From a checkpoint of a small transformer trained on Wikipedia.
Training: a variant of Muon for these matrices, 570M tokens, 4345 steps.
Each number is 128 + 24 x the weight over the matrix's rms, rounded and kept within 0 to 255. Layers, rows and columns count from 0.

# layer 2 attention query, 256x256, rms 0.14, rows 0-63, columns 192-255
[[124 146 128 146 101 187 156 116 169  81 171 141 160 120 103 125  75  96 158 189 103 126 164 161 140 143 142 154  95 139 118 113 118 108 151 137  56  93  93 101 141 138 136 132 161 140 148  97 152  98 133 118  99 129 101 118 122 139  77  85 133 129 127 105]
 [150  98 103 144  36 166 172 109 154 108 186 128 133 119 120 120 101 116 122 170  99 126 121 147 120 183 128 113 127 131 142 138  94  91 178 115  89 134  97 134 166 142 140 126 172 148 135 152 140 125 113 135  97 136 113 150 124 178 103  70 170  92 111 154]
 [133  68 110 113  82 145 150 126 167  84 169 140 137 127 142  96 135 118  94 174  56 115 130 122 118  92 103 128 107  79 139 115 124 119 146 157 137 147 133 117 127 166  91 130 165 156 125 112 163 148 123 151 123 134 162 107 140 117 115  80 152 124  95 144]
 [130 133 150 140 196  92  93 125  87 161  82 128 101 136 120 111 117 156 130 109 181 147  79 143 145 124 146 158 152 105 106 137 145 153 103 144 108  99 163 149 106 128 122 114 131  97 127 109 117 114 123 114  97 136 139 111 122 119  77 134  97 106 152 115]
 [111 118 174 136 167 179 137  92 184  96 103 155 146 140 134  79 171 139 170 168 127 143 124 141 149 119  81 162 103 134 123 141 173 161 135  66 115  57 147 121 125 158 116 133 112 128 139 135 133 148 122 112 137  78 106 120 149 161 118 138  96 148 145 125]
 [170 133 140 156 149 148 141 137 103 153 140 124 133 101 148 129 137 108 130 102 130 141 126 158 114 100 150 145 147 122 161 167 168 136 108 115 117 147 133 110 103 157  80 134 129 114 166  92 115 159  76 108 136 108 157 107 145 152 155 133  58  74 133 153]
 [122 151 126 148  99 135 108 140 135 145 131 174 124 145  88 147 173 102  89 114 139 145 116 136 133 146 105 148 132 164 125 123 126 162 111 101 151 129 152 140 138 110 154 148 146 147 135 120  98 109 151 104 117  98 117 133 134 139 133 137  89 121 133 153]
 [139 128 166 142 138 142 155 122 150 142 119 145  99  99 143 125 120 136 142 158 124 107  94 157 145 111 150 163  87 118 147 165 136 167 175 133 134 156 120 102 101 164 119 114 107 106 100  89 140 123 112 121 110 146 137 124 134 130  79  98 115 165 128  88]
 [133 122 126 124 117 153  97 154  99 139 133 126 165 120 120 108 113 135 160  99  97  73 127 139 138 152  59 100 155 170 144 159 138  92 146 123  71 126 111 140 140 118 116 123 121 163  96 168 131 128 116 141 128 126  86 166 108 116 130 139 152 110  97 150]
 [119 147 119 139 133 133  82 164 162 104 119 142 143 129  58 129 141  88 160 126 144 126 145 127  95 179 108 119 144 123 136 159 107 157  98 115 154  92 124 120  85 133 163 106 123 159 144 143  96 131 120 132 129 142 130 131 110 121 127 151  84 148 111  90]
 [132 129 111 190 122 129 103 168 167 154 115 122 156 147 122 114 120 110 105  96 114 127 129 150 155 106 148 120 173 154 154 126 120 176 123 153 150 124  61 128 110 167 121 127 145 163 168  84 112 169 171 184 148 155 134 124 122 133  72 122  59 139 131 143]
 [188 135 153 124 148  96 169 164 103 161 128 146 120  98 121 124 171 143 103 131 177 153 133 113 161 104  97 139 182 112 102 143 123  86 118 130  97  89 211 116 107 158 194 133  88 131 143 150 127 117 132 168 143 164 132 112 165 140 113 145 130  99  89  83]
 [145 136 141 139 146 150 128 112 139 141 127 200 134 130 101 120 145  99 141 127 134 152 132  91 101 166 136 142 156 103  97  86 122  98 117 120 134 141  84 156 114 101 129 156 118 140 167 191 148 143 141 134 105 121  90 137 126 151 158 164 108 143 139  92]
 [145  78 149 186 106 130 119  99 157 113 142 101 127 169 105 145 103 119 128 133  97 115 113 145 137 103 122 151 188 160 128  86 131 121 146 137 151 133 155 142 132 125 109 164 149 163 142 136 114 161 126 129 134 135 161 100 104 169 129 121 157 108 138  65]
 [157  80 158 115 133 167  97  64 148 174 149 130 160 109 154 147 102  99 106  88 102 121  97 147  64 102  87 152 126 111 126 104 114 127 139 117 143 144 174 107 114  96 154 150  84 146 163 108 134 115 138 113 140 132 143 168 152  97 104 175 179 131 178  37]
 [113 131 137 128 156 137 152 134 145 141 136 165 132 131  95  83 134 145 120 148 129 130 116  74 146 113 132 142 110  85  93 152 144  68 115 148 116  73 138 107 156 125 134 116 160 148 143 108 146  81  86 108 182 126 126 132 133 125 168 101 134 151 138 116]
 [130 100 129 130 132 100 120 152 105 121 116 142 126 125 143 112 127 165 109  99 133 133 126 110 144 148 139 132 109 113 129 122 113 153 115 141 115 141 126 146 106 112  94 109 128 147 190 111 126  74  98 146 100 134 127 143 134 116 125 170 124 138 162 130]
 [128 115 122 168 151  91 117 112 110 136 145 120 184 192 119 137 135 109 139 138 140 100 141 103  91 202 150 116 126  94 138 105 105 123 119 150 104 104  85 153 123 148 157 133 152 112 150  99 114 105 130 157  90 144 129 127 128 111 119 171 185 129 160 175]
 [ 90 168 153  87 136 124  92 160  95 151 107 161 109 144  92 117 177 113 159  84 202 175 144 141 148 141 142 154  96 139  71 159 108 158 138 168 134 112 154 130 164 118 120 137 138 143 145 145 136 108 116 153 149 124 131 101 140 109 153 156 135 161 167 114]
 [147 120 144 128  75 158 122  89 149 132 117 121 118 163  89 111 136 108 129  90 136 132 123 106 145 106 122  99 159 155 135 123 139 126 126 128 153  98 112 110 128 132 110 133 110 135 132 127 135 121 103 184 173 129 176 105 152 112 138 105 131 128  87 172]
 [123 127 102 101 149 106  86 154 134 149  94  94 133 136 147 147 120 130 109 131  91  97 127  91 150 104 136 135 141 147 136 107  74 155 128 131 158 129 201 152 138 107 103 136 133 109 144 147 151 132 103 147 140 102 135 117 154 129 142 122  88 124 107 102]
 [111 125 130 128 117 131 143 142 106 113 112 158 110 104 159 122  98 122 113 163 112 108 157 114 144 109 134 165 149 145 155 177 101 105 141 117  96 119 104 117 102 183 134 134 122 103 160 145 148 170 110 112 110 103  94 127 143 122 101 112 152 164 137 102]
 [126 114 112 113 110 155 130 125 154 105  89 123 130 143 105 126 130 138 153 118  83 114 164 122 107 106 124 104  99 113 155  62 145 169 139 128 142 127 124 143 122  98 119  84 114 132 112 117 140  95  95 105 154 128 110 134 138 136 167 152 136 109 108  78]
 [137 138 129 134 150 156  64 104 155  92 157  99 106 108 124 115 154 124 124 148 134 137 120 136 100 123 144 116 107 159 131 147 107 132 164 120 112 118 109  87 100 110 145 106 102 100 128 142 145  90  87  91 117 129 150  99 123 156 140 109 140 140 154 144]
 [151  89 130 129 117 133 141 146 126 130 116 128 175 147 149 141 122  82 125 147 132 146 127  71 114 104 119 118 103 109  93  98 149 141  93 146 120 117 117 112 142 120 112 104 172 122 140 120 138 111 173 133 138 154 154 134 104 167 107  90 164  51 114 185]
 [161 108 163 160  78 138 150 105 123 120 141 134 103  88 113 161  64  88 133 108  96 139 147 101  89 122 115 111 109 137 145 103 154 116 160 129 117 132 107 147 168  86  82 164 111 129 138 162 127 110  92 122 129 135 145 157 170 156 118 137 164 109 144 135]
 [179 129 108 166 106 131 124 135 133 135 139 157 114 119 107 153 163 127 160 188 146 149 119 107 162 208  95 119 147 129 128 107 148 115 153 132 116  78 111 146 122 134 138 159 134 123 110 154 128 153 172 108  74 127  98 118  75 119  82 108 131 168 137  99]
 [136  74 126  76 141 166 110 119 137 126 113 101 131 113 157 105 156 103 128 142 145 157 139 131 135 163 155 101 144 110 134 117 150 135 132 112 151 124 121 125 116 153 131 117 135 159 114 157 117 171  98 163 112 116 144  62 156  95 147 155 155 133  62 173]
 [124 126 115 118  99 127 140 151 162 119  95 123 128 113 127 142 117 108 144 105 124 122 120 144 130  84 119 151 127  90 122 131 176 142 165 174  93 116 120 111 196 137  76 195 111 161 152 105 108 126 177 106 116 133 157  97  99 122 134 127  86 143 119 153]
 [101 167 168 108 182 123  87 131 111 134  82 168 129 173 166 144 165 119 161 111 190 111 142 118 170 153 152 135 149 126 121 134 129 111 141  94 143 187 110 161 101 118 129 118 135 176 162  98 133  93 130 167  86 137 107 102 127 123 109 162 114 124 143  94]
 [129 134 168 128 109 147 101  97 126 185 125 153 113 173 142  97 120 116  95 113 144  85 140 127 193 112 123  88 117 123  58 139 149 159 130  96 158 132 157 104  93  99 118 134 121 117  88 158 114 187 155 159 140  92 126 127 139  92 164 160 101 132 100 110]
 [158 132 144 136 125 143  80 102  51  86 118  88 139 165 126 116  86 105 107 170 144 116 157 115 152 129 165 126 100 105 159 110 102 150 150 165 142  86 123 131 130 169 119  83 145 122 142  67 132 162 160 133 118 128 116 104 109 154 109 100 153  99  77 108]
 [129 149  90 125  84 130 137 136 142 125 184  79 140 148 139 142 104 113 109 172 128 132 189 152 127 140 157 119 132  91 129 125 140 112 160 162  92 154 107  94 160 138 103 138 171 112 127 106 125 150 155 123  94 133 136  86 121 162 142 111 145 109 170 155]
 [124 127  89 104  77 123 132 130 147 113 149 109 143 148 142 132 139 115 145 158 101 110 145 161 117 120 127 137 124 123 142 131 116 135 168 103 136 128 111 138 140 128 123 132 157 132 109 142 130 115 124 118 107 132 146 157 117 112 105 118 152 120 157 117]
 [129 120  76 145 107 152 155 110 124 130 131 137 147 148 144 137 136  85 135 141 137 117 132 107 108 142 106 108 111  88 127 145 137 118 131 156 100 111 138 119 163 123 119 131 165 151  90 113 154 153  84 143 139 141 139 123 135 148 155  85 138 125 164 135]
 [142 123 141 136 127 119 104 138 137 156 120 140 128 131 118 141 139 125 140 163 136 151 105 124 119 122 139 146  90 122  58 128 142 139 151 133 108 134 108 148 106 113 164  98 112 149 154 130 105 122 128 130 163 131 134 141 143 128 110 122 156 128 140 110]
 [ 85 130 151 151 121 122 139  93 105  68 112 129 141 120 131 100 127 119 163 135 153 174 142 127 114 131 134 112 114 113 150 104 101 120  85 101 139 119 109  98 149  98 100 118 128 145 130 107 156  90 100 131 118 127 125 123 139 127 174 137 121 126 135 135]
 [144 127 127  96 168  90 161 139 155 130 130 112 103  99 115 102 145  93 139 107 118 128 102 107 146 131  96 117 153 140  93  93 147 123 119 138 119 115 128 147 142 162 110  77 144 146 156 121 105 114 123  90 127 116 191 178 152 133 123 117  90 110 149 131]
 [127 163 173 137 119 107 134 143 102 119 147 155 109 140 115 174 146 161 140 124 126 128 137 131 111 147 117 120 172  89 162 130 117 116  74 131  93 122 146 174  93 121 122 103  59  99 150  88 125 121 107 141 134 136 111 162 131 102 138 147 165 131 156 110]
 [ 85 117 180 139 162 149 134 129  75 142 111 123 143 136 123 143 111 140 117 122  98 133 149 101 144 117 146 156  95 138 140 125 138 120 120 154 125 128 105 138 104 124 121 111 111 150 145 128  91 107 114 138 132 114 166 103 146 117 140 130 137 140 106 145]
 [ 96 141 120 130  89 105 135 118 110 171 148  97 139 128 142 148 136 100 139 106 121 167 120  97 129 121 124 115 138 101 131 157 142 151 146 151 189 147 193 137 143 122 102 126 165 141 110 156 120 137 112 123 126 179 128 148 122 141 138 104  65 120 167 139]
 [125 147 160 107 131 130  99 165 155 105 157 112 114 111 108 156 129 147 141  94 117 133 116 134 110 163 130 116 133 152  94 128 156 157 103 106 117 113 120 125 124  93 147 132 108 142 131 130 103 110 126 161 136 166 129 131 125 114 158 163 128 134 134 107]
 [127 150 110 126 118 131 148 140 139 119 154 162 144 158 149 153 135  74 141 137 165 157 144 137 113 144 145 132 134 154 135 159 137 144 142 176 161  95 100 128 105 155 112 175 115 126 144 119 169 119 123 134 144 140 155 158 129  92 173 110 116 174 137 129]
 [167 140 107 107 104 139 149 153 139  65 145 128 146  71 132 129  79 154 120 112 149 117 134  99 142 143 105 128 142  90 109 128 129 140 185 115 133 100 115 135 135 158 140 124  83 119 130 132 109 119 137 124 115 148 132 144 109 114 115 172 132 107 161 152]
 [152 146 130 136 138 109 129 148 124 194 174 157 106 118 162 126  92 186 177 123 107 141 100 110 132 137 177  88 150 103 138 109 114  97 109 125 148 119  96 171 152 125 130 146 140 144 150 155 161 127 116 122  94 144 158 141 136 108 123 118 117 170  94 179]
 [162  83 114 100 130  82 122  97 156 112 136 134 161  82 121 104 127 100 110 143 114 131 121 151 143 131  98 116  95 150 112  84 140 117 146 142 148 111  95 181  96  81 143 169 133 112 139 129 177 101 114 115  70 138 148  97 128 175 129 128 116 164 116 115]
 [110 151 134 144 122 120 134 109 101 119 147 141 126 131 130 136 137 140  93 119 139 132 180 122 132 183 143 136  93 119 106 133 111 142 136 120 108 129 121 169 117 117 141 137 128 136 144 123 105 155  83 122 116 111  69 109 104 105  95 128 117 133 151  57]
 [118 133 115  83 133 153 143 144 126 133 108 147 115 130 130  89 144 154 122 137 137 105 129 113  94 118 123 165 124 159 119 117 101 139 114 161 145 107 128  94 142 149 126 110 134 148 120 108 155 123 135 159 144 102 134 108 136 137 120 135  90 181 182 138]
 [144 139 153 130 180  94 106 115 116 137  78 188 122 109 140 110 168 157 138  77 135 106  98  80 135 126 141 114 122 157  97 108 138 159 107  87 121 103 141 139  96 104 152 108  82 147 149 137 126 125  95 135 175 125 113 163 155 109 125 153  98 147 106  99]
 [ 93 136  96 146 120 105 103 105 156 176 159 149 143 146 108 171 161 106 148 108 127 128 146  98 118 138 119 173 133 111 133 114 116 165 126 103 120 122 115 158 123 135 129 131  83  88 148 157 117 133 127 155  93 119 111 135 129 108 101 118 151 126 169 117]
 [116 127 118 175 116 157 143 129 105 115 129 142 129 123  70 139 146 115 173 133 118 165 109  98 142 188 121 117 118  99 141 138 110 127 124 137 127 141 148 116  99 168 141 124 131 119 133 101 144 118 153 127 123 151 148 150 107 133 113 150 109 140  94 136]
 [110 101 113 145 111 125 152 111 135 141 148 153 151 146  89 141 150 108  84  99 147 135 127  91 152 118 106 114 133 109 131 122 110 150 120 117 120 118 126 177 121 133  85 136 103 158 112 137  95 140 138 105 144 143 129 106 124 130 138 135 131 109 131 137]
 [154 133  91 125 135 119 136 147 124 137 157 163 130 142 153 130 140 139 123 140 120 113 126 163 111 141 138 153 128 112 180 156 117 127 146 140 160 164 139 108  80 152 108 143 157 110  95 116 154 103 131 140 118 117  98  98  77 124  95 125 132 116 135 109]
 [136 143 112 118 134 150 101 106 119 140 141 121 113 116 171 109 140 115 124 147 166 118 114 116 130 130 138 146 152 165 140 138 138 174 130  80 136 112 129 113 112 144 156 118 127 149 115 157 109  63 134 138 156 139 127 135  87 113 116 123 113 121 126 139]
 [127  94 136 116 103 143 130 106 140 144 125  86 107 117 114 164 110 132 165 174 108 121 141 116 140 126 128 133 132 124 107 108 164 120 130 149 152 120 107 119 106 148 127  91 112 138 133 121 175 131 126 105 140 143 149  88 146 143 153 150 163 124 140 120]
 [118 116 171 123  85 127 140 101 106 101 138 148 122 145 108 112 127 149 119  86 144 148 115 134 127 120 176 142 103 177 113 152 165 144 160 121 105 125 142 119 118 130 123 134 130 161 127 164 142 120 105 136 147 144 138 127 155 118 109 145 173 155 121 127]
 [131  92 118 152 105 117 126 108 107 141 149 146 124 141 147  76 170 157 131 142 166 135 115 108 127 134 112 148 143 106 118 141 127 146 130 131 128 133 140 132 116 111 134 138  98 135  83 124 140 131 128 146 131 148 117 100 126 117 112 142 134 147 111  95]
 [140 134 120 142 109 154 101 138 125 164 143 131 137 121 127 155 136 136 107 150 104 147 163 143 119 118 133 130 118 143 134 121 114 125 140  99  76 146 106 113 122 144 123 136 148 117 131 132 158 124 122 156 159 156 104 150 124 166 132 105 103 121 134 130]
 [158 136 101 146 112 122 114 154  88  90 102 140 144 121 115 123 154 160 120 112 141 151 137 120 106 108 145 113 131  98 144 141 163 105 133 154 102 115 128  80 147  91 134 118 166 121 155 123 124 114 139 158 138 130 129 165 120  86 125 148 108 143 160 119]
 [136 138  86  86 111 149 113 167 104 101 125  82 113 135 135 166 112 160 180 137 107 136 123 105 111 145 133 122 160 131 109  96 129 137 124 136 157 168  97 141 151 143 114 110 108 179 125  98 136 148 107 138 183 148 133 112 149 103 159 131 139 159 111 172]
 [127 136 163 149 141 124 145 114 122 146 127 124 109 169 150 123 129 163 120 113 149 133 114  80 124 106 103 127 148 138 124 136 129 121 176 146 103 127 123 140 125 120 127 156 103 114 168 126 149 168 104 157  96 129 149 156 133 118 108 160 119 158 129  89]
 [160 122 145 124 130 109 136 143 112 147 109 146 149 113 118 179 160  88 141 102 109 113 159 127 120 110 132 120  95 139 207 120 153 133 115 115  93 121 146 115 112 142 124 123 136 145 148  79 134 160 130 139 138 174 133 142 150 139  98 129 121 155  83  96]
 [116 110 141 187 133 148 113 127 138 137 109 158 138 129  88 140 132 132 123 111 137 142 138 109 135 153 166 134 141 116  99 129 118 155 110 122 153 114 157 101 150  94 103 138 141 115 142 129  87 119 149 112 160 186 122 153 134 147 144 111 160 131  98 168]
 [135 110 115 163  87 123 126 103 111 128 134 117 134 166 163  98 121  97 140 153 123 126 114 139 143 130 156 142 143 114 138 150 154 160 150 128 135 107 140 124 122  82 168 139 110 129 130 149 156 126 135  84 113 127 141 154 135 130  88  66  99 111  88 126]]
# layer 2 attention key, 128x256, rms 0.134, rows 0-31, columns 192-255
[[118 113  73 131 124 142 137 110 140 148 158 117 111 179 110 130 115  77 128 165  93 129 114 136 168  79 148 106 159  88 137 113 111 117 162 154 134 121 141  86 152 105 107  95 155 135  95 111 153 137 146 166  80 133 116 105 110 149 123 116 117 109 149 161]
 [108 142 166 134 124 133 128 123  93 186 122 141 112 178 144 117 161 132 121  85 153 100 142 109 162  57 121 119 170 121 132 133  78 128 102 132 124 111 136 137 124 141  69 130  90 133 123 121 155 165 136 183 162 125 127  81 152 116 131 144 145 151 130 137]
 [139 107 134 140 142 131 157 141 115 165 157 142 116 150 135 138 164 114 115 115 135 159 177 104 125 156 174  98 168 121 157 113 140 121 158 144  34  97  96 118 138 130  96 119 148 134 131  94 145  93 209 183  90 145 130 112 121 127 131 159 125 109 170  91]
 [150 142 148 137 100 143 125 149 112  99 120 126 117  91 130 130 138 147  62 170 110 167 146 139 148 146 128 128 110 150 148 117 125 142  91 120 144 124 124 120 100 144 160 133 162 110 176 134 134  94 116 127 153 178 154 108 101 139 154 163 116 136  90  81]
 [118 119 127 145 108  94 138 118 111 119  39 154 134 139 117 132  74 149 161 110 163 130 110 169 146 123 158 154 123 175 160 108 113 161 121 108 126 133 122 164 113 135  83 143 162 119 140 146 160  78 115  94  82 124  95 106 149 112 121  95 103 146 134 117]
 [110 164 156 166 112 160 106 146 146 152 148 114 122  94 146 118 153 121 106 126 117 137 134 174  78  92 114 143 163 114  96 116 100 129 118  91 190 140 119 163  95 130 185 133 130  84 168 107 151 125 162 127  95 140 163 145 130 118 133 149 160 160 107 105]
 [108 131 141 167 161 134  71  98 134 137 128 128 139 160 109  97 156 112  97 131 126 128 114  94 172  96 130 123 127 127  97 121 100 125 126 108 108 139 168 101 120 120 118 133 122 122 117 123 170 185 146 119 132 130 103 150 107 107 172 119 152 146 131 171]
 [119  81 141  98 164 134  95 136 147 135 110 113 166  99 153 141 122 147  96 139 146 144 157 106  99 137 154 123 134 138 130 121 156 144 134 107 151 129 153 119 107 115 155 128 152 112 146 152  95 153  88 121 166  89 157 159 159 154 153 166 118 100 151 130]
 [120 149 113  96 162 107 125 147 140 137 121 167 151 106 170 170 154 164 121 160 115 147 129  84 138 107 114 132  94  89 109 133 129  87 134 131 100 165 150 130 125 111 163 139 110 146 113 130 139  96 153 137 104 123 156 109 136 149 111 112  89 123  97 129]
 [109 153 146  92 134 141 113 142 131 119 118 135 164 129 163  93 156 152  73 113 121 112 142 104  97 114  73 160 105 139  72 143 126  91  96 117 109  55 115 150  95 110 173 125 146 171 157 156  72 141 102 103 168 126 197 172 128 105 105 141 162 104 104 100]
 [130 140  92 134  70 123 181 139 176 141  65 133 138 106 154 139  84  82 136 159  88 160 118 131 143 124  99  59 115 116  66 133 113 132 148 165 131 128 132 124  96 102 130 122 136 114 108 110  94 157 114 122 108 154 121 156 150 105  99 122 159 171 118 133]
 [141 135 153 157 129 152 122 153  79 103 165 117 102 159 122 105 127 138 128 118 130 116  57 157 117 130 126 148 110 110 163 103 122  79 123 123 117 149 102 114  89 121 140  97 157 137 176 109  86  77 111 122 115 153 154 110 125 120 139 136 110 143 134 150]
 [122 154 111 127 135 150 152 125 123  92 143 107 121 138 131  72 109 134 142 123  59  93 180 107 116  85 170 120 147 119 133 123  82 148 157  75 117 161 153 105 153 107 113 141 121 101 110 144 120 100 116 141 150 133 128 163 100 189 149 144 108  86 143 145]
 [122  64 104 135  96 163 123 144 125 139 106 133 209 113 155  99 152 128 106  85 166 126 152 112 153 119 137 134 151 165 112 145 145 160 143 142 136 140  91 157 127 149  79 107 115 141  98 123 157 149 125 134 149 130 161 108 118  58 129 138 135 191 163 176]
 [121  87 140 161 133 108 128  96 130 133 107 113 141 121 122 131 137 122  85 141 173 131 144 120  93 156 140 135 113 170 135 177 149 155 120 112 109 115 136 130 138  84 145 173 163 142  94  98 171 109 132  86 119 107 127 132  78 111 152 145 131 189 146 130]
 [157 160 120 161 130 153 145 114 120 103 142 156 131 128 125 131 112 135 195 130 119 142 139 129 113  95 129  86 140 116 110 157 105 123 185  88 111 123 102 106 104 101  82 121 125 116 124 106 124  83 125 104 125 109 113 151 157 116 112 159 153 143 100 106]
 [141 155 162 138 108 123 113 102 137 151 162 120 113  96 155 125  93 118 119 131 130 113 140 110  75 153 124 141 107 117 178 135 111  92 106  70 110 106 111 107 106 143 101 178 150  96 125 125 136 115 113 104 102 122 176 154 125 100 147 119 136 111 140 114]
 [ 84 127 106 149 114 135 131 114 157  61 134 121 165 152 120 109 140  88 155 130  87 112 147 138 118 115 173 120 141 125 108 152 131 128 177 160 154 114 115 106 112 107 147 136 114 116 152 159 135 134  74  89 167  73 117  94 133 139 124 144 137 143 134 109]
 [178  95  93  89 127 133 150 100 113 116 142 123 108 109 112  81  84 137 103 161 114 175 145 156 160 111 126 104 132 162 136 118  96 119 132 148 170  88 149 132 143 151 115 149 157 135  91 124 194 138 100 118 166  83 131 127 158  99 161 123 137 178  88 156]
 [175 157 126 124 171 135 140 159 115 136 177 113 106 107 139 106 124 153 157 159 141 125 153 139 117 129 103 154 118 116 143 110 105 109 112 221 145 130  96 160 107 122 205 124 121  77 113  84 115 108 118 107 118 179 117 137 122  98 109 162 151 160 152 123]
 [ 87 151 160 134  97 142 162 127 105 143 131  91 147 164 124 144 123  89 119 126 160 163 123 139 115 136 115 140  94  79 156  88 151 129 145 133 113 133 137  84 160 116  87 103 143 163 128  83 157 159 127 109  76 163 125 142  99 139 149  98  96 145 168 137]
 [106 119 112  91 137 157 100 125 138 132 175 132 158 158 163 124 161 121 119  86  99 152  97 129 126 133  86 101  84 141  94 121 151 150 126  96 143 127 133 136 133  72 158 102 164 132 185 164  98 121 141 118 183 135 132 117 138  97 170 133 168  60 135 105]
 [ 85 166 111 164 119 126  95 100 142 159 141 122 162 148  89 109 138 153 141 120 113 103 169 124  99 129 127 113 144 105 116 129 110 115 167 117 108 126 123 109 184 121 116 179 122 155 102 145 108 133 141 103 131 106 107 111 142 139 112 107 122 117 132  95]
 [118 160  92 129 137 141 122 132 113 112  92  99 112 128  94 141 142 119 137 119 162 106 126 176 108  48 120 127 151 131 143 125 117 146 151 130 118 107 174 133 177 138 151 126 180 116 122 146 157 125 125 131 106  76 102 106 121 174 100 110  89  99 137 146]
 [ 88 155 127 150 139 152  90 115 145 126 172 116 141 118 148  89 158 150  93 111 118 122 152  82 132 150 125 135 137 104 133 132  73 152  85  85 130 122 142 120 131  96 110 136  99 153 120 164 102 135 101 120 173 130 182 123 132 131 160 145 144 139 122 129]
 [ 97 140 139 187 132 125 144 111 106 164 186  85 115 110  99 116 130 136 164 136 146  84 138 123 153 130 177 128 152 156 149 122 146 126 149 133 134 102 129  99 165 113  69 142 129 128 131 121 115 117 120 112 121  77 132 123 114 120 165 127 124 129 136 121]
 [122  78 102 136 102 115 132 127 190 134  75 120 137 111 121 149 127 142 105 121  99 106 135 150 169  98 140 156 117 169 110 137 128 142 163 106 171 142 138 117 129 125  76 114 125 129 129 137  92 141 124 105 132 101 116  96 184 111  96  81  97 107 156  91]
 [134 129 118 148 149 120 126 117 149  87 139 122 108 151 134 108 129 141 149 154 115  48 124 122 107 146 121 112  73 131 136 151 126 101 172  94 101 148 112 144 100 174 147 120 114 125 160 132  95 110 120  91 154 126 130 196 126 141 141 137 130  97 145 106]
 [107 128 198  88 180 146 108 118 150 112 120  95 145 120 115 106 152 142 146 114 150  99 125 117 141 142 143 131 128 179 144 149 104 133  85 115 126 115 121 157 116  77 146 117 142 134 142 135 119 107 154 171 162 111  98 163 150 127 199 126 154 132 108 109]
 [140 139 105 132 158 124 136 126  92  94  94 110 148 123 122 130 133 144 113 156 131  94 121 171 147 171 135 148 172 143 107 141 147 178 141 163 120  95 120 113 110 137 167 132 130 137 158 111  99 146 132 138 193 136 173 183 164 197  86 139 127 128 124 176]
 [140 124 139 154  99 173 145 172 125 167 190 126 107 153 142 105 141 110 137 146 128 138 122 109 128 134 134  90 139 121 130 111 131 162 150 125 108 129 116 101 171 129  95 115 103 169 108  96  86  86 143 127 152 118 150 128 157 131  94 101 158 120 145 140]
 [104 120 129 136 119 119 126  96 125 118 120  68 144 117 122  85 146 149 119  94 156 122 127 126 142 102 165 119 143 155 143 117 167 171 101 144 160 117 163 150 129 126 117 119 115 123  80 100 104 126  94 119 163 135 131  92 117 121 135 144 106 125  65 142]]
# layer 2 attention value, 128x256, rms 0.122, rows 0-2, columns 192-255
[[145 115 122 131 164 137 139 159  93 136 115 147 105 161 124 115 107 147 155 169 121 118 111 133 119 163 122 109  94 154 154 125 123 136  97 122 173 136  87 120 166 161 110 138 114  67 111 138 143 145 138 139 160 105 153 173 106 126  98 107 176 146 117 153]
 [124 145  81 152 105 126 116 117 131 150 164 110 123 134 163 139 121 162 112 119  98  75 130 113 143 143 176 113 113 131 128 107 155 138 136 132 103 117 117 164 133 136 130 123 126 120 150 183  99 119 138 100 161 113 133 120 119 119 113 122 165 156 106  97]
 [159 142 174 160 123 188 133 144  98 105 113 149 148 160 138 107 134 103 149 101 127 140 125 113 113 130 157  69 124 149 151  75 108 146 146  99  81 136  93 103 115 182 154 170 135 142 138 113 128 124 111 115 105 135 135 129  97 130 128 116 157 153 106 104]]
# layer 2 attention output (transposed), 256x256, rms 0.163, rows 0-2,32-34, columns 192-255
[[122 152 113 132 120 150 108 158 143 129 147 148 114 160 127 155 137  93 142 131 126 129 111 103 151 117 104 113 137 148 127 123 150 180 155 147  49 123 152 166 113 174 123  77 135 117 132 177 179 102  92 159 105 154 165 126 115 134 149 161 130 106 142  94]
 [155 153  97  70 144 130 139  93 147 128 143 137  89 138 134 109 139 166 128 129 111 137 174 125 171 140 136 136 123 114 100 121 123 136 155  96  89 127 127 109 124 131 136 115 146 148  98 117 104 132 152 115 142 143 137 117 104  77 136 110 118 156 117 165]
 [100 133  93 135 133 151 132 135 100 102 118 134 146 136 126  88 150 124 164 119 121 122  92 128 124 125 174  97 145 117 148 143 179 142 129 164 132 106 106 131 134 143 102 120 132  89 148 100 134  93 157  98 131 108 144 161 134 145 172 137 132 100 189 166]
 [106 103 163 124 131 101  97  84 165 123 113 128 128 103 157 134 156 116 129  66 160 106 137 109 136 197 113 152  86 103 106 111 109 124 151 173  80 143 112 111 139 146 101 123 103 152  88 146 121  96 155 116 124 160 151 114 175  67 148 117  48 115 121 147]
 [114 142 139 153 137 128 101 154 160 115 139 164 119 129 132 176 154 116 131  76  92 105 105  99 155  83 123 105 120  78 120 142 131 119  84 126 155 111 171 123 164 134  97 123 101 143 118  92 141 150  95 122  89 185  89 133 132 120 146 120 137 157  88 137]
 [150 172 119 145 172  98 128  79 102 122 122  85 123 110 105 102 132 189 124 112 100 153 149 131 147  88 127 114 134 103 134 171  84 125 161 146  91 115 119 161 116  84  66 128 115 141 107 100 121 129 140 182 167 139  89 179 138 130  92 106  67 154 172 140]]